{
  "n_layer": 8,
  "d_model": 512,
  "n_kv_head": 8,
  "d_mlp": 1216,
  "vocab_size": 16384,
  "qk_norm": false,
  "init_std_qkv": 0.017,
  "init_std_o": 0.0,
  "optimizer": "muon_variant",
  "lr": 0.00198,
  "grad_clip": 0.5,
  "schedule": "wsd",
  "decay_fraction": 0.789,
  "doc_mask": true
}
Each number is 128 + 32 x the weight over its row's rms, rounded and kept within 0 to 255. Layers, rows and columns count from 0. Numbers have three digits each. The size before them is the row's rms in percent of the matrix's.

# v: layer 3 attention value, 512x512, rms 0.0837, rows 437-447, columns 256-511
# o: layer 3 attention output (transposed), 512x512, rms 0.232, rows 437-447, columns 256-511
# q: layer 3 attention query, 512x512, rms 0.0787, rows 448-463, columns 256-511
# k: layer 3 attention key, 512x512, rms 0.0808, rows 448-463, columns 256-511
v437 086:128118155159149082138115119153152163109082121101112100092149108129184051171148162073116089147134131124141070178164142160129066127134128111147166163158095127107146093139170124114088149130116133159089135148173034156074072112109159184150103073142204058100148116078128141136160136087059087189134161155154157120123122088169101095159118124122144145117107157149092099132158179196153153094129140084170185121125167081136126150208064086119151171101124123113091172133158143093088102115108143130175101171141109145092165134126130134090115066072130077109111107156155101136115102061113172109103125100152047125103090143109104120134089113092068155083137131153111114149166169112097139103102152118089119134140121127193133158122110098107114096174138166184093162131075084123111101108116163
o437 088:152108089117124106157140114131146113087093114132118096110152143115204126162144152094134106164100138141092096170121136128095067210182171165143141121080156166210113145113189066154113097104170110132081120086193131147135141123114195103136123153159174134149193085108142154123084140108113111146124136234141104097103117146114118189155110099102184105151131122193131103142132075144095123111135135127143147072109134132108123139175095156121145105110155106099084126182127132134133158094151072176157135142171088114120132132163120121098127166083121094125087109156130139164110082147083125169106115150146059100111157134110092121129134145118099087114106159099155091173167158082097089179130138084137103126139122134153135131131082110117206141121207080122136128183144143122087114134080115
v438 081:117127132158137082102129145118112130176065154122067136096112090075126180139095101118153120146129112069115111147189095120108054134148114132135159112108066136133165130099121086078099128105131098191160174148108127127130120139133081172153129134107141118153107119147173101116209138082104170063093122114152150150143133154125137115146127136133143118081124119142144207158092179154136094135099088166188139196141135084073105117124123109138167107158082171095158126104130118085132099102149130119166204103110134150134142146135108113080125090084137110135164101143175191073156140107092165148102176136135084179107176166114153103152148065127136110122134180126147148105147098117122151103148191168054178134110173126094152061126164169167139084142120165117127144122085157130141149090138137
o438 087:120091136137164096135094106112113159106068131150121107087139132089090190075143099179105047176116114076145127150106084135101153139117176109141123153136153113157153162097131140092101103181114083136121142100138131116112182116099101131066107161101128130127125137158148183051158126096095142134189163169132130104080154124149081151107092072113144145133152135136113103126108065129163122125124127110102102091088122107110169114179115139154131183125116184110154131132152169079161116114155088066089144142162138136145152127118116123108137081119088101108129142118136099130175166135092119067095078106075174112147154148095144159082139072150186178069204135104113138141097146101172117122147135162093126128152077107129129153119119181129151216189082119126146142171130151127123109168149144
v439 087:141127086128179084167130142131079123166092114174112162108068144150149098141128113093074117087029168087141108144134130126114127144133103126179130119102105169099087140193132081134100226136142130069132126095110157160140148095157185150155149118148169176136157117088109141121092169137132116090159117164122111112115125173126107160092163133129143124143167154132167093050129125146148155113148090149144115230103133113144154169114070078142192136133096104121091145076138136070255128117154184106159179105110130175104069109150089135169167127131124147110154137206086149060117104159097103180112097124141105156115093138121105178175181164151072121128113087121096079100164155097151172121137127106139125156056112047089088132123138105139128132088073133112195057179092178144138087101162099
o439 088:125127121073172100112090136171117141174139137128112187151117200149131177121113088077123129151080152120155119173175206110158108113103123096170197134135068113125087156130128143132158112163112122156112099080148159111170165156145151111127129061104122134133116114168079150107101093137078116112176110156135072171108155141091144175156184108159164135154162122069111111115149180150133115140122077113179132180124116107096132096117112158083093162135123066111103101076072174075135075110106146073179107142147114144139144083127176071206139195120068127127130120143124149225164122119136122104108122085155147141146136154094107104133092079107118121183073189092095138108198150055116171180146102091108160148069099153132073073107210174062145217134113155117123162099056145117108085153128133
v440 090:127151134113116059142182131076136146117180086143164116142087095195129190156098148121121134122134117163167109104147116137134101153147122088137145206108136150193121163146187149164152098118184074064077149153113140079073076146115086099129149123122177127123063139119123144104127114179149112134182180128155130156101117140106078109135129093118145147110143062185125122097121173117126198103083114117187143097136074153100127109130155104153050151169167147064071120108098116215170145128083121155094143116153114102139182117183144121157160127165141156123077144138182127096161130126069171082136079153060147121108053126104082153135140085158073101153137152121097148141116143154144111157178192147119107159181196159130102047132143114149140111138151178119152164127192121135149169125110131
o440 096:132123126140170123200136186085135091104159128179141150109123091105101156134179118100138102113128079207147138100117091134105098130146042141169143151065127068119086081150159170111131074127145132175151208200139052101111176141199203176137129091154155159096068139100138114136102098141117092121107110159118118172097088130166133118107160154103133164065105150081148137112123130139117080076108155091132197190147161156137128143136131123171132159141152139168083089088162097145085117139124154110179154120131151133140130090148082105100112111152119099138095132107151130078119095059153136106134152132175073119122127118138083209119159100138079076166130161172107097133134176154177124145170178156119180118123144162098119097087107175160161130122142161173113122162124134146107150136079162
v441 087:182167124080141099164098170101171068167097151109169125171096179159161127132125142156171127102174175130108137124040158185142157118123117079125163111193181098141110150165133094122091114133143123121137190123161126137110148157102000128123113106113136062040143082080151148132187091110200163140141117174140113224127141081155131120182204128168103142156067110138103116138126161099138094085051164069194122121112094120135136140168166136112096119146177081149132072133086161121136091098125134096169155139110137143156153121106119080072121143128114170115165116135076160122084143081154119122157119104131116124137118101159184123133134111135113112077106064114123062119192084106169162132095132087128140138133174094121115069097138117091112113096130134099117141168149158183161153109139127
o441 096:107096121091125096174063132140160147050145119107104091087133203109109122126113137107110104162137140194140152139086193137169072130104151164107148155153156107130110065146170119116128139147149091112121131182090135137061143078165125144101114137118112122106124115148104110161179137091114189116111100125156136117142083156161164041122137082167149207137125096134072146140121167080141067117087188109099127124125148173093096162129157107103121157139110135153067139152135150124122081144116128089168149137142165178118134081115129119108089139165154137082160172128097129174131113092126128110154119088120137093178102127128128111164065108126071127117147052138158092104126167126160153114106105127172109100146184186135076139145087131126089080162111168187083194148121115143120095147169089
v442 088:158137125100146157129106167106127179123109110144195085121106114172119114101100155112142111130191157141134137084130102155097170092154160115073122233109068115154170159153130128152171143111164110110095117145106133093061172132130125134158134157150159122088072142157130105180155095138075167108083128108136097082128125084080118129175147099167164132115143131182088082132147154099125125092116084119104123099147117161101125073113163075103089197140072078178088144106166163176149122149077121120112164124184116142118122162157164133058143052094137111137124104089118097102144133135154143174174104085118116127087145142171109132113119112149126086079121154092199127085104122057115107155124109068115103152130172064128131170142147154095158136051047125143117168116094124161090059104095073
o442 092:155118116123128103095101184123133105142135087154137127198143103144171091122113106145131161152155090188110147139115141169124118110134134126072106163097068132140172115107143120099140078156147089102119185144136022129113176137109185144123086076130168124060118156099156124152141175131096117156067137128109122107177141095097133184179112143149161160052132112172096106150144137092168138108154146079113100138129128153137065127143063195163112162110075172129112091122185183188108136089097150010104179131148159112145121114147148094123182162136119109104133071130116148093179092060139148156120115138154201140151112142171074147141131097080091092102135135128158097116149178099127167138071119065070148080143150086156129113133154116146134124127061065160142185099155120139122149104137114
v443 085:169086090099126153077100108130151126139186152143169151167135154172092130168124134160125135093118100093099163090144106072177063067161131101132129099151175122130124147198129190114182172128135216110118096172085142142165167106141131121108133116131172136121125155141177131153136128158094167114138139146199100159141120154155111107191133100106135175124112122141141143150119121130079118186072104127152078119188172151133129083114187120097121206137137153154104128166147110098115089154054131147094153128118178079144158094098137142118091124146116096102114113121170172124128108128085137109140067096144208163132131124149059156133140117121063156137116134130120136130087129100123107099127143170139143138136204145112108147123117079082171103088109162114150079096136136062125162096125112
o443 088:151147081152140145155125143157072046118155107121137132095135193112122078190062153073126123070110152114154167141064072069140100141166117148201174169091175117129061163143092194115165148169155174148139162139119088137161147158110116170077143096124098118096188113138152170141129127088077131139080127136130157156085103122198104147073130203115152100086075147150135125128138180072133095131159171125168118099115191143186149154204109130149148166134092123099114132076122108127099106149069130166086133127072149163164194106142049117182062124111082073104158137152132051054089139143121180091106120127164141149087176119141089131170144143146127158147112122112135160085111148121138109140139156240147089165132168115119089108127116120122097151117130113150115113140116190128105111097090172
v444 087:150113121171137129165149125172126088155135128174164083150098093088097170134166172124148068118125155145038112080107153107069119157140071128153164129137149116153153063189112166092121119100081111191177143133152084149144122143098130100125136076115124087130118155137120102171126165189122131086162162095124099146132117133094095158115125094165100149108084142146160147146113165116072126166168122141139142068114114155197137143126160130196147077111096168050095074134139145162117109090162112159116129147130081139126075098128095087152150103170139119081096134103117085083141169043118081105071123169125115156124137112162137175124176138144156103146134192142140067157180127161139157094125125119120116130092103137108164042193067109116147115168147108109150124164142157167129160135128125
o444 088:078135163097120111159071123084118115082140141133150137102102089172132128095146154115089127187149154171084156148069091147060100117147146095161109149123119133118158124110158151141108103133129096158103145117113182124131084136120137122145099173144117152089139171154108079143137096140189105131123160121163138187132160201110092140111116039087188113124140137150107132148122059108126134149123126129112124086114118168173076083081112146104085100101101126125186168131112153136093120121138126101120121108074123061114167110100155097074123127092121132107179170136060131083135185106147164105073089166180078111120133099129123130180132137113111204123176164152138159132142119133106166084184118122151136167129115124081144139173091150128117116099146097108162106105113089178128151136093085
v445 083:116147134132150158133144133113098125129156081071122143110078173183123099150085159114076132197068202110103160123136116124114151126113061173143114110128084140134146156138120112153193075093163151135061141108121123128128089122138161138162139169064166106086170110175108139136109124148150069089111121141077144088150109141110174149138148128156080198128132118166114113123109079089149161094120096151115073106119201125114121139196118092033098175148162106060100122156108142067096164102106114128098159165145133106118181155149133119135100122078120112131146161135174189110105147174047119136139189101139108128153124102133187184175102139140134181141130123132142094096127091120162066123155130139187160101115159179185162132125151174192157135039102108139095075185153148121076123067083114
o445 090:136081165120113195072158132096116047122195113079117103169147145136135079134125124094121144121142202090106149150158141096099173152144110177126114134099123123136187108173111076143067098101131164157130059181176111125148088097123113117170198104132096090084165136132148089109146121108139157110127102098133127171140165137077176104161111160167127206123167161109155132109088167130085118158117156135125127123143124148136119166161122114098143167141150188103064139171165119101172114130115158039177126167158152085133129117152133100131136173126124075143141105170108157152154094117125067146166162123110064095175137122115140146166151127113123124144077101137167081099138137152156095126066154146210127095095142186119085091102115100135149175141087109121141101153118125132102167116122124
v446 082:132105053109114159182135171139097124158112142156167175136190094125162101087137131107105114116135164111112107052173110186065179127132155092081126183096133183143154162135175146149185186163072069119070188166102136193105118177124133130185091171134117094150138122177129178096108150152168167145190086170077114146168132138173134182135154087129135109108120160052141060121123159134127128133139095160090102206125149096127193175139133104148132191130106163089090100136133148125151168080125123098121098173135148126151113121143137186144130138158173129204137156101136143068137079136162094122150119199139100120148114049113140147114176093184129123124101106101090144081142113125127141140115119082157181105100106130109109177082116116126166093144122071158090101139105099154133119117127147
o446 089:179095145116157116133166166176141158159100126151141151094079213136153103125111054140129122142084096141080135170148133153097154092121113083129127158094138164114087097136150178080143109120144101166144169137090206125086154136034122123177107131149144103167181124139057168108118115164106054138137152038147061115162126146154108134161160062165080116155136097062098069086177158127140122150159144152084102147133118116116153118062163141120153175103148149128153093139138181088125084069147117029122044164101134128142128050118156125062141171136169097150119127078140106094101141112172144161144158185167095190079126152121136132146123125134163180205069204169146138113088152097146154112114129171140206161130120106106136137130099060132131123164089158141067117089135089160088124131125135
v447 086:159157102136184119106174093110146138158131192217193184102079132063172086142104111104125145095111108124175107185086098100172191084162133162094179092086140102073158137090166166124140100048140126158171087155108084087147092140178195092126102110085200121170130116105112123108155108106127180113118127184116169153165032175146129155146165140096172153206126154074154134118145178073151137125147149093076128171104099156108124092156093170170171147132160154117104070093158128095147081139149132176095090185134117164070150113113107151101114141150124139128194160159093140174109116116143132096123133135084088163092175204117152152130168129129134163133110086152142144154207162087061104115191116135071112076186110152120121143112159152141147152133173117138184159159115109141121082107070194
o447 091:082092085185103058134142139085126091105115178139116166184112112192120101146190134098149128088104102099124091174115113123092091098155099117120162132128135148136175166105153127185205077055097130108124149078115071112097098174140091093149121099060131133128182118131177145121166072068165146138130141125125144102083099152177112104083215066148167118183167174102126127094143090142133077147094145124104134153145058116148104107162088138123138114144110111145158141082146121126134110120110119114138093127127127120142131096114139142158112117130107095088106183136116121085112113132094172122122144148078129163100182189139133129147151131114143172160099060129155185121148152162095076134125061141136115123164146173148088112145148074107181091125114116133121130140136109113091118126116130
q448 107:173090148097123102096127160117108115135143133084159184121129138144116088095102055180152146084110118157191155110116131141104090183106110173139130097113132120077118150146112132117092119153179131092052140130145160113121168159113151146130165162141122119089127094161054113092131178168248107065097151098139203167146159163140072094143142088144110131136176167097173092111134085100162154168172134102037135086109137123122075117176133115146098101109096095176126205118117107099109131127093175063127122167143117112224138104117114164099136157174155153102097160116144128098089109103102141174099127111130106182192122134171144158168145097053101128089136075100101160127115143121107109135124100161142099119137136128156179180147121122107177115110066073145114108086152142161136086154156131
k448 091:171079054146171144129089116131156130175145106124148096037096122103169073203098142119139120184138074122114096138118174149156077143170201141135165099130110167126116142091109122140189169102122088151197154126109153151140150073102103085067116145152161086156119159118141117123139198131099115144176119115111143127127138076155097107126143128125160182216152130108105133095176150121137058123120110129165139140114154121113086125109082138160101146146102147127120141166111211110098146117110111179141161122127105151089137169104112095137105097117097130121071127136133124190160115111082176098112157166206089148136146148082163096172160103117057132164214160147075088148143123091163123170072127117103160112064118116160132084103145171159208137092124155165112143115119120085141128160133124
q449 095:155116142100082108131098118139115109156183113060143128125095093155161088127073092095092119129158151123113156161126160090069090218136114197169099135122093115120154157107118071113127116168122080084082094127161110126104146078112129101124169160149128088128120138171083104101109126139192139083160128118140199182106153122205093080123072051113116125093181175095166132163143154136146078164173147109086126137091146091104137141186139121106047115150099085156155194140113155125058185105093147088098101184113153096172104088107123167132156222153115121151141173145142086088170057123125087132134152103095103152153156117135084167135155099073109160115157053118105141104104138091097087076124103155145090085130160156138187131133203148130157129121090097143119073137144152076173057166120167
k449 085:120137180136090130102150099140143144088130146172128095058174137083125130203180097105097095128101074138108076151148161130131125122138137094158148139156169131134151102100123167111143100096148154126138130127091140124096098097109124158144141092126174071142146117099175093188156134172060059113156144211112131107113105152090097132094208152101179109158159183121134103110102150133131101114125118140097148167162132098071137101121146128133145146063135169143090132184128187101101110149089111143121111066130159179102150091116092112108152081191103143134155112143167124149165118061145140094137116181118147110128189167106086114109152070110151082145191174145133148139099090095116126156096101110090144144077112094054082092153106087103109110100126156109157146115135102065125135159164102
q450 092:123120161124201135130147149104153155133165114195107095109126108121113167125143138122130121170100168122078089127133130085129092094128155153146206136152155168104142106081117178118122094124098223139084090131117149136111038163098112161108143130057099083152186117169169170178133086140108124126183153150153065136154143090106139172066148153117084121159074123167103133147135103066129129073112153175154158107120120118192141158104120134125119160079165163120206089135113136145163127081123173143161112091113128148083079125158156141103158052100115178086138101122116143182120104098084124143124101129170185126093164108123157101095057134227109093137148199077105079105131147094133140128157072109144107156134150123161092106121105202123156122162144088090152146112070113120070145118134096
k450 090:116141170136083135138108133108078092182108127135099097143151112175148189157137134122123132096126147157102120141205087151109143155132107114099132120096152120190126140145150092164064147130102128083098093105170158137105111161124141165138145123158078094136125140117086158127096134120129190122102118073153123156060118082134110131192155076181049164085116143182130171129099124134124176186159164103119137197084124138195098167083127154126089055108159129190101135143109136133151114107181132045111118138111092135150133129182142089158100170120132107205154103171141088094136106123087150181094133101185180145085158091125103129185105155114138149168137125130123130150146105133116116173109100126148135181146135131124173111140187119171144138035093097103143089124181185136142126091084121
q451 102:109105154118111102079122124188114092143136121117102097107148151091172126112115122104130134165156157148152143118114089157147135131112112130148169163086119129136151104108144146122123064105090105077098101111130114077148172106081159128080128059058153129215114145157156148077155095128060110164116091123097124117044090100127117159122147114164135071055122168153061133155172144143099103094113127072128147176159173160148137084152107122173128125211139184145146112187129167151131069112136117110110172126124174214139171147091169118125133092124068162213168155183090086148129132130056105127154152160104200105051120147111107123132104156150118109171145132130105161187077162125183142120147129133138032208118069167108086129094124098147136104126146170149103104114123090184132100148112083
k451 106:138150108151192108091132093085131122135079141130167144157144155099136097083131119159180114091096160106168143166126130082133145197124096169137088147172134170123049183125108110155128122078147101125134114130144131168129103161117134151181116128138098138148093180115153156126144142079144094152119130164076105125126106148083127122153104171117104132129076140093099131124122177153119158151152167104104149158148124127099174148047184226169160112152095111164083136172129155091102100119133117102092177165155121105138159110139152129173109078174190109112167145093203049124151138104099124168115129128146135103144081068160070181139112189103165101126126152094169117142138136131131149181105084134085109104122129118107090145096154185174151103098120093086165149082095138087128113173133121
q452 114:142095177147122141122141115096124095116119143083184091146125092094126132127152121132123225111151099154132153121158098154112153128114097129093141091127122145150151110153091149146086161189136179122132093110098116076178160145084109083160077101173133128086161151136082145085094131114159145123110159126130145126146082086145118088167169131175142117111141139127145124060135077108191100121134118150125160173131133161163158119094091113098104122132148104158088105100183176102203170131168124189139142119146128138101168144112144139110123171087113145094109088112112119112136144112171139128126133107115180137106129185109130136166070184086153101112081128120160130123166146160162132134112144134144143092163131093081141149083133137177072122148085127186149098132134148104125125131079132
k452 115:115064124167101176151100142138153122090164109113187097194084170080113097108146169151114161079175159051103132093145155136153105122137105162095142115150131105094074174149137140073162122133074110173164090144103167151151148150155145144106174171087154187105137108106136157104122181143086090164100131128126112131058058128141169156146152058101132130177138154156148161243131143127151129074182125151165153131159118141127156098155119141139131115106172156166126167121155117175127153140097103149146112144184147150103067135134117213135099108142128128161121168149147153149138139109076125122081115116159092121107130167173147096125165117102113110130167146158129132164116137106126158129123165095108144131172180113144159180109132168153157200146081159077091138195087066157102189151137138
q453 098:103200123146115155141140169150153143101163068170138142165099123152205171111123110114050149122100111098039152107104154133086081083121131117138132127134167113168110186152142103137110150136106220197183186148081100114111127135151168122166138125152131118180094107112157157139143070078157142166120140129144056136154174119138123126141088140125124160155102145162176192107137113120117086087077134162126161167098071141122188158070128148156181185138102161105140127135100095112144149147093083118102093125119104093093129094108180152103213000076144087126097187163111132124101116138172125026131138145143136145087142134120134145159089151251084136202099159143144127128115141166147145099147122120093121187139172156102089103139164139124112119100169160171191119167055142152119175164100137
k453 102:156129151162110090193090215164103135149182180127093164160125098115125072118112144155124109140093161108131178103115063138085126173137138123136084181091116090078136186153215099124117148122118066168122107136092102137137139102106167102124165079093106206086102113136124108111146161131130107094140127110117159150172119121144128108171147137167093113088105108103174126182071107167112201113151061157188115182115145095124159086148170101066135079100214136134177100111120122130092117131079125108029149153091132213120179127146107128114135089157133145179119091117152131118110214181148115152127146093056151146152064116146114129125113153134115106103180143135097104099244138149154160118130130131124110137141119146151077176105156173095158125128105116105072107091190117119101202150150157
q454 100:090110134084108203167090179142152111143102153119090160112115093117121154093146144104142126115137150150131099120125086122158128080165130154126201118067148126131117107115124136125161085128119114151173159134171181111101126180116102111100116142145055068153120116128156166142127100108098111142167135160101099127214119125181105139083107155183193168162131137119122119089084100157113057176110109152123141118101118118086142180141147113118162107139159175127152158154126088059135155216183141144120137083111161110077091189131140101077131064093101149130092085126105173122145117161144188128135149133135165141124100103127114160163113058183134084137143214101105115143118093111142160128159124117182124167165129103099133076109166114066132098163115141115151115104156141173062117184095063
k454 101:167131132145121115086203135111139103066113096143153141159158099097064096141154139167181094142187142120124181073140094168119143112137182068089122153078108118113125147144153112071075148098160106109182130105147110120075120103199161160153151017097198161105164092131132135085098104107107109078106118138130122145157125190123095072175103129163093202132125144118128112158175124118181199164082125206107123115100093182098131093157083174117194119105132081146141123143123155131082132139125164083153104146125144122100139167120162158095119088109166186142117148130130159122163137109112122117133135107128150141131108105091194136129104136079165103102118127131168143162125132122118150106083099081101138151162150194193168174134136126120159191110162058209150115137142104122145115079158122
q455 097:176119061130148113120142125129155146136134159134153169143123102112159104149138134166147102095130128110181166071094159103079148110135143145167068107153096113126162119124036119113164116127125110162113109149179168125117175170111074142169152116134147158089090091154119108131175079027132145126119115147130176110113188135096128115135163085174074109103142087136139144168126119161122072097151105137145106139143189071106100123152174162071115090114140092151154146146166153136100095148155168129119135166177119098109085134101091131176140174179137108151107076098186123160126048115160122158092071074129090132124106171153085124117122112093119096142184137171179144142110158105073142172093069119194159114146109087163170161110146132080171088101050125076165159151220148122164122173169159
k455 095:150120107231135135142153070109106129142139123129093106179081107159063140088096154143104076103131125119099130128124162155144107151125150147126128088123173092133155102083103124177170173135099129182120108128110111131104184101096084099138160131078193082069144131098112122128160087105096146124206097215077141123142087104051093134087139097083134164117218137114126176101106134113126094171141138129142147112104137111149161091089122068130185135103101141125150130123011147114171079100136106195179146096121162134173116163193144104192182146111108121168148111112137090084191154131187158110158167132105121178141139121109188123130125164103120192165117161120187121141162126154086106104154122131146157144116076138194096086137118122163101150142121128128125141080148126068150146183135177
q456 105:120083151107151108125125119108134108132124133149154160068104142119134185138072117164150098127110079157129152179138111146112132078145129040158165180150095124134068077090167132097114127155066233143142125149093146178113155124115147143061177128113084146160130246165100109115114189158179111119146102110117135117080112163141124166167092052075118135114133108140168112160122084150120146132150132148135134169154085121154052132156113108166124113140202128159117103141123082098090138104126136146086116163161165102178176106181190181096165118154133171133128093115105148149119146150137085191110147177189131108114163114129165103185131107154109128122132189181110153166079127179154167090097154153083141127127190155105088123091080139062134097177100109143171146118133098121108124171089112
k456 107:073176175229123120095158061170174137196103170133140110135169182162167120150171164111126095182085172135128155028140146157157134190140073144098142079102156150137136144134148194126188124054132094119122121176101166156123155155190081080138112158110088135119102135138082117120140133118119118208138083150106143176141125113174127102179057134091150123141116125091102084161129133128100087190128101182178083178137122113135149164115127093092102184139092116098171106153124091100115064102131143132120097132156129061135089096150123111132098092145129105070135139148169088155117152152134075053073149144096109164087120184142114146090142109112145095137184127136099128129089107105091110158031196133124151085106164145080117126140116092160137179171196159135094128042077128090093114172135116
q457 105:133085084116129187129185096064136151203137132092108085145104120153129133061133134143122178147155094131170051173151093097187150117118171081087166188130143148107136157169168151102115142122094185171132077175156087147124094098126114146071089107133138107174136146108150080151141136172107133104117092104127177163120156132154169168142129140147086176095104104078147167166152155110109164136074147193117133144134121190110146141172116155156135172204130069129143118139143158133211169175058114115156160080151171141154121104097096137143145103131184145075124103148173155136078107083125064117164168174084123125086133095115137141107115206146147076151086102103098097168192139091119150107104055143151183113144079124083129180070108111099103129152155154076135083087104164164191165142085136
k457 112:120155099123155128143154106112072104060144154089120166158115173144140176162095072128150188121176124178089125149157154140156146145112135100170147079050105158133133133074123107106107103087157114124209150162096166107108092098106063111096095135149139159138142166199126101111147132092118139115133111145168072154186119151106160164117136115121170088129146095160129135114095107167129119053133143190163126151117149119142123102151079158139137087148161095083116096121113166073161119138148074179149113178140134204187095095088130147114145146154079135065093116098115123159098133142119172126177148183190148122124147162138110181104116091203214134107113156082097158058166165147140100167152153160113047135103142093108132122098161120136126148066125124082155093107093085123098074093132116
q458 110:117127121152093159096130078191157079110140072134137115066144105124130152136129192162167190118117149125179121138113097132129110235122162101117093161123097105077141110079129098131139109172115115150112081097164149136127193102170128143082102126093110141101154116110099115111087101149136158128140165162148111130146112109142154108079113106108100151075083127098138138159114128120157147166127105128190119112146161054136148146188110100090119135110170155158091117116128122111142129112110182136139149137108051129112165128104102167143098088102204102202156154123117127167143108065133147162097120106177063105162172140117074172099130150076084114120156145097142089146114131137122166152144103089105155041138144098146189141077125176063128166150145064093127137090161216130117156094121164
k458 110:113154183124130138134159102111148172086108125070224124105136109075122124119072130188069155127115094118140128121181127140146132116169171222149172139121183167146082099120131139109122133150133171214116147120126170096108129131172135104138125118147124148073094117133147139077063123168180120117111163150160142123150106150195172142166159173173147104127137154124117095092105155070177101157119122190094104136181111160115103149179071119067106131176195117077126087026115098123108154133121116100129143108154105129144126113163129092144115129121129132070105096163172135149101086092135111129148159129090130121129081139153134128136197139174149157084147110112178100114140221085162147100174130104159092111139128132135145130243158131156112152168102114135093133146128142106123136133113186
q459 111:143190139124142154129120093113120133169164131100117196130137075075117116115134076151084209069093113162095121115151142166134136173100133127169143155150122167152092098148128054134117151115163106092140122091147131169161155101173110181140084174107095114108127089103097081128082095113112138092091155179107113193103117067104117111138117144179084096121115164138083101138107091139188144162135106154157132171083138124142135168148140094114126105115059102131095158135123122162123157133102119160128137135104090137140109121083132128168077128165161116141181143070157171099099123155158169160161159179197142109128096098133127182092137109101155231166154105119144135121153118155111100105164120135152173072153098113157144189105168114120183104081135179102091157124158123142100125138160077
k459 112:131112156101108087125105110139145114113130218132120089083146121139166136125144068138123137092116071156106117167096117102184119094107154157136110187223101089132168129101177126149093151107122168105163118125148095118125167113130088085144137164143170173142144100178064199177151054188133152088174107130162117172108190126177112121123177087168116128085100152173163080089133137071155083157165136082141093148144153111156042193142082113127083145120112177078165146127146145086124150167125111111153146110131131098146115115121114062108117097092152180136162145092126093158134077071126178133097102152115101112118153169164088113182154124135128172177153106188084100098096087149104151160096161145131152088098139086030180150103174112109131123122144099156123105089143061141091108133132177
q460 106:168093143121129115092194147144141123144168128198158127161074120141135107059099119176092103172140055098120117104162158115160156081126127114117113086180091103153152111116144123096114088145153065161110085100145117154133145107088114129069157097152059149139117134103115180141192135145135148081111107109135147104166193096113155102142118099147120093147216124102157133121084160164107118136094198116122102121149120070104099101113115093127161119141113141110145187129094133099162147102151115129163142176116180137148189134154151112172145152170123132119152110140127158094137094122159111153142094132085119183119143117071123099146112148066090107120123187101116113150092138135071145120084109163108129146057141116162165115082121117088125101089119132152159147143074176041147118116134125
k460 110:124134213125091135129111063111132116069068106106149163138118094110159136124109125115202106120114145138131127111122082125175189163147145161131214129162141186123141147130126122054191104150077153115091082130071103074112162073141139138049115146163129121108089081144125104141092136169114120128111167119131103102147108080139201141155132159140118099118156116123076085068121135141141087128130150088144113154145093146195116134144123150113092106133105107133145143143125169126147122121141070066108182178150100150126180107179139125125097154149169103199136118134105140096118100114167111128126115091151157158158080123166092126059169106132142222135117175145147128149085128115165086144136104107104133072101094090127115103079098140130127125125136056096159114124167136102105117119122117
q461 111:197098099120162088144106096160136152088149144136185158126191122068107112064046068159149138173125100144115131161082106124130177205096124117112075121091055132188097129102119103141109094118099129127076167107111083125106120132152033131105161141091130159177121112166083150122106095135112099127105098178102139105124095085128129148126092103106070150135136146144137091135161118086122096151134112158130080092181135108177113122119140161137136128111100076116120158135110161148124062154139116101150100133150112125109132079082112096130165101132084083138102135139133123123112167129132151115171138093143103097142094148126071088114095121113164110093174185168153202091089126134131083172145131031165086186103112113109129126131132118094131160123148174128105181203123142120199100098137052
k461 109:113116112124166167167148134166151081184152124104111101083040098126059136128159146166081145151117122077168161060095127123099130138134147186119130138117108108122085102110148156080087096128128166151133172127152061105163141144105142148135219158089138124144078087169198114104048133156188094119122137126115125144152109126173177104106107177159127085102116171092172128163173197127132136148150082127161165155127112126116168180076115101129135136124145107162126166151168137138110207172115110170119211175118125138117152161168141072084162102164100126121118123174163164120097149163090083155128096147100179157157120120080091144171138176087231098103155102072138141110121186162075120117169136110171138135134169159118234132154137132122099132092120151142175135139108154052120098149137135
q462 107:136129067150090179141096132122151102117142139108207129185145095080089142140131112108105101117166078077150119105099124127103112148154141041111172126118160103157130150174135138116154135119095106100142090062118109115118064186113113129103071170104073148150153034119126168082105155090149136071157143115131146131109098121128152135083132181143142147110155182140002118149132165134138139175169120100050108160127123109089175170126112134176112121105124117128123104108078157098097167080097136127162146161109127171209135105141112103077108096154117146101106182153143087049122170132114114146105082178112102170129120193129108158125131135105126118042153164122131097148141101160133040098191130103147079106189123169143092120123091135156123163127182189132108136144121089111175175124103088
k462 112:123114056131121099126112130114057159198101195166087114109160125174157087094090129116160136161165107125189170121091150081125122090147160133135090090216104086090158122140127088119170142092150133107172118118101081194122115088098124145178140109104176151170171149095101142179176027103200158139102093161104174143137197211108120155113118143140109134157128140148104132140123078219180125137113170127152141090110173110120123167177143135171092106112142103123158123147114101185176112127131123140176131170160084109098090110144123117082151125136074181130130068122179144137127169130121115096090174136113074140143172184107143105166111060100138142133101211116165111158099136097129140108141142085107114152161126156105115147123084055129125128114120161112138121088106127133082115180076177
q463 116:139146119108135071115169113112090161148050115097106120150109094139105111139104105138154132135118141081186171106137136086129091148101104163142140161090167053072106120123139156151135109169150143100051140143113104151119124093067138066181082145165196059083155118114081050139135082119157199058112111138116177096103135153128141107145154102115139135133158109153096062132164118164171126130125145171069074102142181167135098150142105119094090081084139091156110197146121113129101159110158135123145148121142123124212120140068180095101071179148173107096148147102085120171162159162126134098117121149108157172119160144113090191168154120079140122121168107105158119101198094130152155123154117197145138092158099106143176122133129127130133148151081121175148116157099159052163092079102117
k463 106:171084150108108143139147154117228128114180113137138147120146118130135149093073133087111176085130232151142094130134108132166116095141149092130162122148129174132145120148122162119139127100131121093109061111192036095129144146119119196111078076124065158054130092099139096127100118105069177136145084085195126115171160143182123173137147172121138151115074127127097161175104157088100112125123123152117071147152062107128163119041102115081097138173148115183119088134155118111077085115096174062159108166114134102133107131154132132110106117100112107162133157142204088161116186132129090155153164180141129050124102160119110138127080096182177120131154063100117162128173111167081114112116111185111087127137152157108131113160169105166079147136174046093116136136111144114163147107132141